python train.py --num_key_value_heads=2 --hidden_act="gelu" --positions="learned" --qk_norm=false --attn_scale=0.177 --bias="none" --tie_word_embeddings=true --optimizer="soap_variant" --learning_rate=0.011 --beta1=0.95 --warmup_steps=200 --final_lr_fraction=0.0 --max_seq_len=1024 --train_tokens=134100000 --dataset="wikipedia_en"
Each number is 128 + 32 x the weight over its row's rms, rounded and kept within 0 to 255. Layers, rows and columns count from 0. The size above them is the row's rms in percent of the matrix's.

# layer 3 MLP down (transposed), 192x64, rms 0.322, rows 166-191, columns 0-63
size [112 100  90  89  94 125 103 126 114  86 121  91 119 104 102  87  85  86 101 141 136  98  79  97 131  99]
[[108 177 102 148 132 110  90  85  75  50  68 144 122 119 107 139 158 172  97 163  93 127 107 118 127 150 115 152 127 142 138  45 125  54  76  96 109 119  93 122 142 105 173 124 105  92 129 106 132 128 118 170 132 117 155 197 119 171  91 107 139  95 161 129]
 [108  76 185 142 113 226 176 130 106 156 146 117  87 150 208 104 172 129 162 162 136  74 123 181 128 127 166 149 101 148 159  74  92 132 123 150 119 154 131 167 143 151 147 157 152 121 129 176 104 137 150 117 103  90  81 149 162 124 126  84 151 144 131 146]
 [119 204 151 117 144 132 145 226 123  94 105 169 101 161 168 102 126 177 174 106 147 113 142 199 126 156 144 108 115 170 166 112 160 146 107 159 146 143 124  90 157 149 113  91  96 151 138 116 160 159 141 182  88 130  90  71 123 109 131 129 156 181 153 109]
 [182 119 144 155  99 116 165 104 158  80  95 116 119 214 114 139  57 151 160 115 146  92 185  92  97 142 118 142 194  89 166 183 174 142 118 143 128 158  88 127 116 138 137 148 125 134 126 116 119 148 165 109 111 118 152  90 141 108 183 136 144 186 122  66]
 [130 149 134 169 115  97 115 123 115 126 139 126  99 109  92 151  47 125 152 134 162 180 122  75 176  82 154 110  70 132 138 149 112  92 154  53 104 104 146 127 121 157 135 117 119 125 167 123  97 114  78  80 171 138 118 122 113 111 157  30 105 109 129  68]
 [144 125  81 107 181  84 111 109 151 109 115 180 155 100 130 132 102 172 133 160 113 113 116 126 132 200  98 161 116 138  79 147 165 131 163 107 167 126 149  93 143  88 103 133 155  83 118 115 131 135  74 136 228  94 196 137  90 158 112 191 120 135 134 141]
 [142 170  83 119 143 138 144 121 125 177 136 137 140  54 114 126 109 148  80 123  81 149 160 110 151 131 154 160 135 139 101 105  95 176 140 111  44 127 105  99 143 107 111  58 116 147  70 128 131 157  77 141 186 109 132 139 119 205 122 143 101  67 125 167]
 [184  72 150 111 167 145 115 135 147  60 143 106  60  55 148 105 105 118 133 113  97 134 122  84  87 126 102  65 123  82 153 156 118 173 182 133 137 133 154 152 147 154 178  94 113 185  88 137 113 121 170 111 174 148 148 123 133 110 148 104  74 122 112 135]
 [ 97 146 127 170 129 121  82 104 106 125 120 109  65  96 112  91 191 121 141 102 175 131 109 219 141 142 128 117 137 161 118 129 118 147 112  88 141 134 161 104  94 182 144 147 176 153 103 173 147  73  87 162 142 100 151  81 192 137  90  74 122 130  94 154]
 [120 177 144  65 133 126 152  93 123 135 123 138  96 141 113 113 182  70 205 152 128 150 113 135 155 123 187  88 136 112 136  56 130 130 146 156 164 135  75 144 166 148 104  84 138  81 190 133 147  77 158  87 144 143 115 152 136 124 173  84 159 133 154 168]
 [161 150 120 102 174 174 174 141 130 110 174 120 119  68 145  94 145 123 123 184  93 129  96 149 137 139  92 166 149  95 138  69  91  78  95 137  93 121  72 124  90 123 179 106 121  66 171 154 105 159 135 115  87 194 154 158 180 140 157 146 129 155 112 130]
 [157 102  76 157 162 156 116 133 189 149  88 107 131 101  94 189 176 151 136 150 146 133 111 118 167 129 167 159 148 181  81 141  97 178 112 112 132 159 176  87 142 181 107 159 103 163 123 160 186 111 111  74 209  99 135 131 150 150 135 145 151 138 140 142]
 [161 117 121  97 122 126 128 104 162 151 131 142 155 162  91 139 131 149 138 100  53 117 133 157 146 197 105 163 149 121  98 131 186 188 107  79 152  81 135 115 116 141 108  97 103  99  52 155 197 141 129 122  85 152  51 163  96 130 161 103 140 140 162 120]
 [156  97 171  88  85 113 123 157 179  84 151 117 188 169  99 131 137 144  77 167 148 113 167  99 147 131 147  90 133 163 126 109 142 134 115 120 131  68  94 122 142 110 131 109 110 173 149  53 195  92 149 175 119 155 112 175  84  89 103  98 153 107 139  81]
 [134  51  79  87 134  81 101 153 196  99 147 154 122 184  87 103 104 142  97 122 107 139 117  54 153 136  84  86 174 139 108 144 131  72 126 136 135 111 114 149 121 158  97  98 121 120 143 155 107  94 140 108 110  61 133 121 147  61 150 137 182 123 164 134]
 [101 159 185 124 140 167 168 150 165  82 123 142 179  73 164  76 168 159 177 147 141 157 115 166  98 143 117  74 140 122 118  82  80  91 110 133 154 139  89 105 137 165 193  75 118 151 160  88 151 103 174 146 175 141 169 141 170 106 125 138 119 126 132 122]
 [ 64  93 145 148 166 106 207 146 144 186 101 107 136  28 151 140 141 152 127 115 142 148 108 122 152 173  69 140 139 152  76 145 111 162 140 130  65 126 138 111 103 138 131  93 114 104 105 129 176 115 128 107 162 120  96 149 182 104 169  85 108  97 151 135]
 [171 159  69  58 115 114 176 101 140 125 129 131 141 115  92 121 132 205 112 109 104 125 140 113 127 141 120 123  83 173  86  70 131  47 111 111  66 104 107 111 119 120 167 132 136  50  66 124 118 173 142  99 106 157 130 123 127 143 141 126 131 162  99  93]
 [130 142 111 121 185 143 139 161 180  85 112 116 162 114 150 122 151 173 122 122 149  62 146 142 122 147 104 110  44 186 101  97  86  64 110 108  81 101 123  93 160  96 131  72  78 109 137 119 111  85 138 136 173  96 144 142 130 131 134 102 136  80 102  70]
 [105  94 193 140 126 130  94 219 145 107 192 102 165 135 112 145 115  81 122 112 123  86 108 159 136 117 103 118 131 144 129 154 119 112 169  98 142 147  91 152 147  32 123 148 152  92 139  88 129  74 114 150 201  83 135 107 151  95 107 159 120 109 120 154]
 [158 147 155 131  83 144  80 218 176  89 135 164 148 158 119 145 114  90 123 108 123 138 146 112 130 117 113  75  92 150 153 159 114 171 105  93 106 121 127 121 170  95  97 104 134 119 162  91 124  57  66 190 176  84  96 112  93 113 142 133 101  91 101 148]
 [110 160 138 130  79  96 157 117  41 146 132 146 143 134 115 127 141  94 113  96 192 125 105 172 180 166 130 158 129  43 133 101 152 162 135 167 116 120 115 114  72 141 184 169  95 132 168  55 118 138 135  94 157 125 140  90 110  95 157 146 119  82 137 119]
 [119 103 130 168 143 148 112 120 120  38 126 131 115 190 129 129  57 192  94  98 119 129  98 112  95 141 145  94 122 161 148 111 139 144 104 105 165 119 131 113 125 108 133 111 142 149 225 137 110 194 150 141 117  95 140  74 149 147 159  85 148 175  78 155]
 [153 124 184 126 158 124 144  85 162 124 170 163 146 223 117 173  91  82 145 132  76 113 100 180 122 101 168 110 140 138 124 142 138 114  57 127 139 155  95 126 138  59 109 129  88  89 105 120 127 118 175 136  78  73 114 126 109  96 113 152 165 170 144 123]
 [ 91  79 130 141 183 154  72 131  82 121 123 103 108 109 147  78  78 133 180 106 171 118  95 131 140  91  83 158  80 167 120 129 111 164 150  64 162 162 119 151 114 130  97  86  56 144 157 126 114 127 164 153 131 137  71  81 113 119  75 112 128 159 149 150]
 [146 184 146 122 125 121 131 175  80  97 119 130 174  71 166 158 134 120  85 132 145 110 146 113 118 138 115 171 171 143 161  79 115 173 138 145  77 121 130  47 149 115  96 124 114 121 102  86 115 132  93 122 108 132 198  82 143 115 203 160 144 194 101 137]]
# layer 3 MLP up, 192x64, rms 0.442, rows 167-191, columns 0-63
size [100  91  83  93 117  87 117 107  95 108  93 109  97 103  96  90  86  98 128 133  87 106  98 128 102]
[[144  96 117 144 102 114 119 114 153 120 198 136 154  83 153 111  94 123 125 207 173 129 198 114 114  76 139  99 152 119  88 170  95 133 183 107 171  72 185 141 156 124 119 107 131 145 176 111 142  61 123 130 188 124  69 105 104 144 131 135 140 121 121 109]
 [165 171 132 155  67  51 115 191  83  96 129  72  94 147 122 149 153 100 129 188 104 128 120  75 111 121 166 150  81 187 122 142 123 125 120 114 137 178 137 164  96 146 149 128 180  85 157 133  91 182 128 154  96 149 125 139 119 165 151 134  99 154 110 100]
 [125 100 155 151  43 125 152 120 177  86 141 123 129 141 183 119 108 138 165  98  88  95 174 114 138 179 161 113 187 109 113 166 101 149 118 132 116 122  96 100 100 198 123 131 107 177 138 138 104  80 145 133  85  47 106 103 181 143 131 125 157 132 166 106]
 [128 148 101 154  63 124 127 184 189 132 176 127 155 150 181 151  93 162 117 117 142 119 121 126 165  67 166 150 139 115 120  96 146  86  99 106  50  75 157 124 151 123 137 151  59 159 116  95  88 139  87 106 163 135 160 116 163 155 171 167 130 139 103 106]
 [225 128 120 137 164 172 122  77 115 200 132 106 177 159 139 118 154  85 122 120 106 115 127  88 101  92 147 131 159 130 150  77 102 172 156 161 100 161 120 155 111 126 123 116  64 108 127 103  75 112 118 162  85 150 115 182 149 146  97  93 150 163  83 114]
 [153 101 173 125 169 102  88 148 162  83 204 148 129 170 115 126 142 115  73 191  96 177 122 149 196  91 104 169 125  84 131 116 145 150 142 124 153 123 146 102 139 131  67  58 119 112 108 134 122 110 122 140 124 215 103 144 111 153 126 125 114  97 139 167]
 [163 148 146 186 103 117 172 157 124  91 145 131  83 120 143 128 151 114 183 179 163 129  47 141 178  82 177 147 153  70 143  92 114 110 111 118  71 122 117 149 134 168 145 151 119 114 143 128 124 129  67  97  74 155 100 123 159 124 112 187 122 134  69 151]
 [120 197 120 138 136 103 176 107 130 142 136 105 104 114 148 159 120  90 140 165  42 101 146 135 106 100 214  93 156 136 176 154  94 116 118 102 144 128 199 127 112 160  95  80 123 143  70 136  96 112  98 143  91 131  83 126  95 153 105 134 124 156  71 162]
 [181 199 116 131 161 110  87 150  86 140 156 108 126 184 157 128 158 119  73 157 162 144  92 143 172 142 186 160 108 150 150 135  58 178  96 134 166 125 161 109 134 126 128 184 170 146 115 151  80  80  82 100 136 176 134 109  99  88 136 136 139 103 116 112]
 [107 106 117 122  77 149 190 131 149 143 112 135 158 121 143 122 144 118 101  88 199 127 107  46 124 130 164 123 107 118 206 170 138 121 121 126  81 202 144 160 148 110 105 142 115  94  90 116 193 107 165 132 138 103 130  94 113  95  75 114  72 100 108 104]
 [ 80 117  94  97 106 115 226 137  77 115 122 113  88  85 133 118 101 120 152 130  84 137  54 132 115 137 126  90 138 154 147 174 120  75  92 121 101 166 148 142 139  85 181 157  82 150 157 132 155 123  88  97 165 110 145 157 179 124 135 145 104 146 173 174]
 [149  49 108 149 137 133 138 114 159 163 108 135  96 132 181  96 156  83 126 110 148  70 121  91  85 110 147 129 147 146 105 156 146 126 158 123 122 182 110 121 136 105 107 157 111 168 130 175 101 139 138 103 126 126 163 193 110 123  76 166 140 247 144 105]
 [139 168 118 112 130 197 145 109  98 128 156 126 143 158 155  55 156 124  53 102  90 142  84 154 148 119 139 117  93 101  97 130  92 111  66 144 110  93 161 148 145 181 198  86 163 126  63 171 112 119 152 128 159 130 119 104 179 163  85 113 122 127 133 119]
 [ 80 151  97 112 131 165 129 150 111 186  84 168  85 145 119 155 112 117 176 116 162 205  49  77 122  76  85 122 139 147 130 121 112 124 139 162 117 150 189 134  70 135 103  83 179 150 169 136 132 141  88  81 120 124 111 131 139 121 148 144  93 105 118  86]
 [141 133 121 139 139  72 161  46 136 159 142 159 146 113 156  72 119 185 165 155 120 191  70 185 119 121 123 117 161 109 101  90 152 116 129 119 168 120  89 130  99 125 128  78  41 122 108  91 131 137 175  93 159 138 160 105 128 142 132 151  79 167 134 118]
 [102 138 144 140 184 139  83 108  95 108 132 122 109 127 117 122 173  95 163 130 157 184 154 173  81  93 103 102  78 143 108 149  98  93 134 132 163 133 165 143 144 180 189  73 137 108 174 156 134 140 178 128 139 187 141 148  82  63 173  82 129  91 107 141]
 [125  79 147 169 110 134  43 125 137 130 119 113  88 134 128  97 150  92  96 160 133 115 152 122 138 175 132 134 167 129 132 144 138 192 100 171 158 137 127 166 166 144  87 173 120 193 161 123 132  71  98 102  99  66 160  86  95 139 192 108 171 158 108 149]
 [111  76 112 115 131 101 105 164 141 102 125 103 126 151 130  91 142 101 122 116 151 134  96 144  96  97 144  41  99 126 124 145 165 136 105  84 135 136 144 203  81 113 153  67 195 133 158 133 113 166 181  95 171 132 130 136 191 137  71 130  71 112  91 110]
 [137 168  88 132 113 141  73 174  71 162 141 113 154 197 119 136 128 148 179 150 126  72 187 118  61  89 186 140 106 154 129  93 150 105  93 129  72  90 146  71 140 146 141 136 143 145 139  95 130 118 102 146 163 124 145 133 114  99 110 211 125 112 129 112]
 [158 149 110 134 137 173 101 130 138 144  87 140 140 140 114 158 125 108 186 106 161 161 156  97  98 152 163 112 156 170 104  94 113 162 106 106  74 156 184 108 189 108  86 139 171 127 230 101 123 108  69 166 156  94  96 136  94 157 107 132 160  90 111 130]
 [129 133 106  96 147 158 111 133 147 122 131  91  61  24 129 143 127 144 153  94 140  99 101 157 111 122 111 110  92 169 151  95 117 145 101 102 145 133 135 174 171 144 125 102 140 135 117 122 138 105 205 135 171 147 164 113 177  39 128  80 145  89 157 170]
 [124 142 134 150 157 143  96  91 105 117  95  85 152 122 125 135 113 118 135 174 112 127 135  69 141 116 176 131 116  64 143 159 145 150  82 114 151 150 170 147 125 137  39 103 139 160 198 151  90 106  97 181  99  80 114 137 113 153 108  98  31 124 148 136]
 [152 164 124 149 100 126 117 142  88 114  45 160  54 108 176 123 113 126 172 130 136 104 120  78 123 147  92 159 115 152 167 104 124  96  97 153 116 159 112 115 177 111 184 155 136  98 123 116 160  74 140 122  77  78 176 138 116 160 130  91 148 183 160 182]
 [128  91 103 177 145 166  67 111 133 199 121 136 103  72 107  98 128  79 102 146 117 139 183 115 103  90  99  81 139 126  99 132 131 176 103 176 147  51 141 117 107 169 117 113 156 137 185 177 132 154  61 152 179 140 131 129 137 110 154 121 138 135 165 145]
 [128 120 140 135 187  71 113  81 136 103 124 107 142  68 174 117 176  80 140 141 114 141 113 125 177 182 134 127 139 121 113  56 128 133 140  89 104 177 115 117  96 137  75  82 148  88 130 139 165 146  89  95 161 152 134 162  82 142 150  72 146  64  98  97]]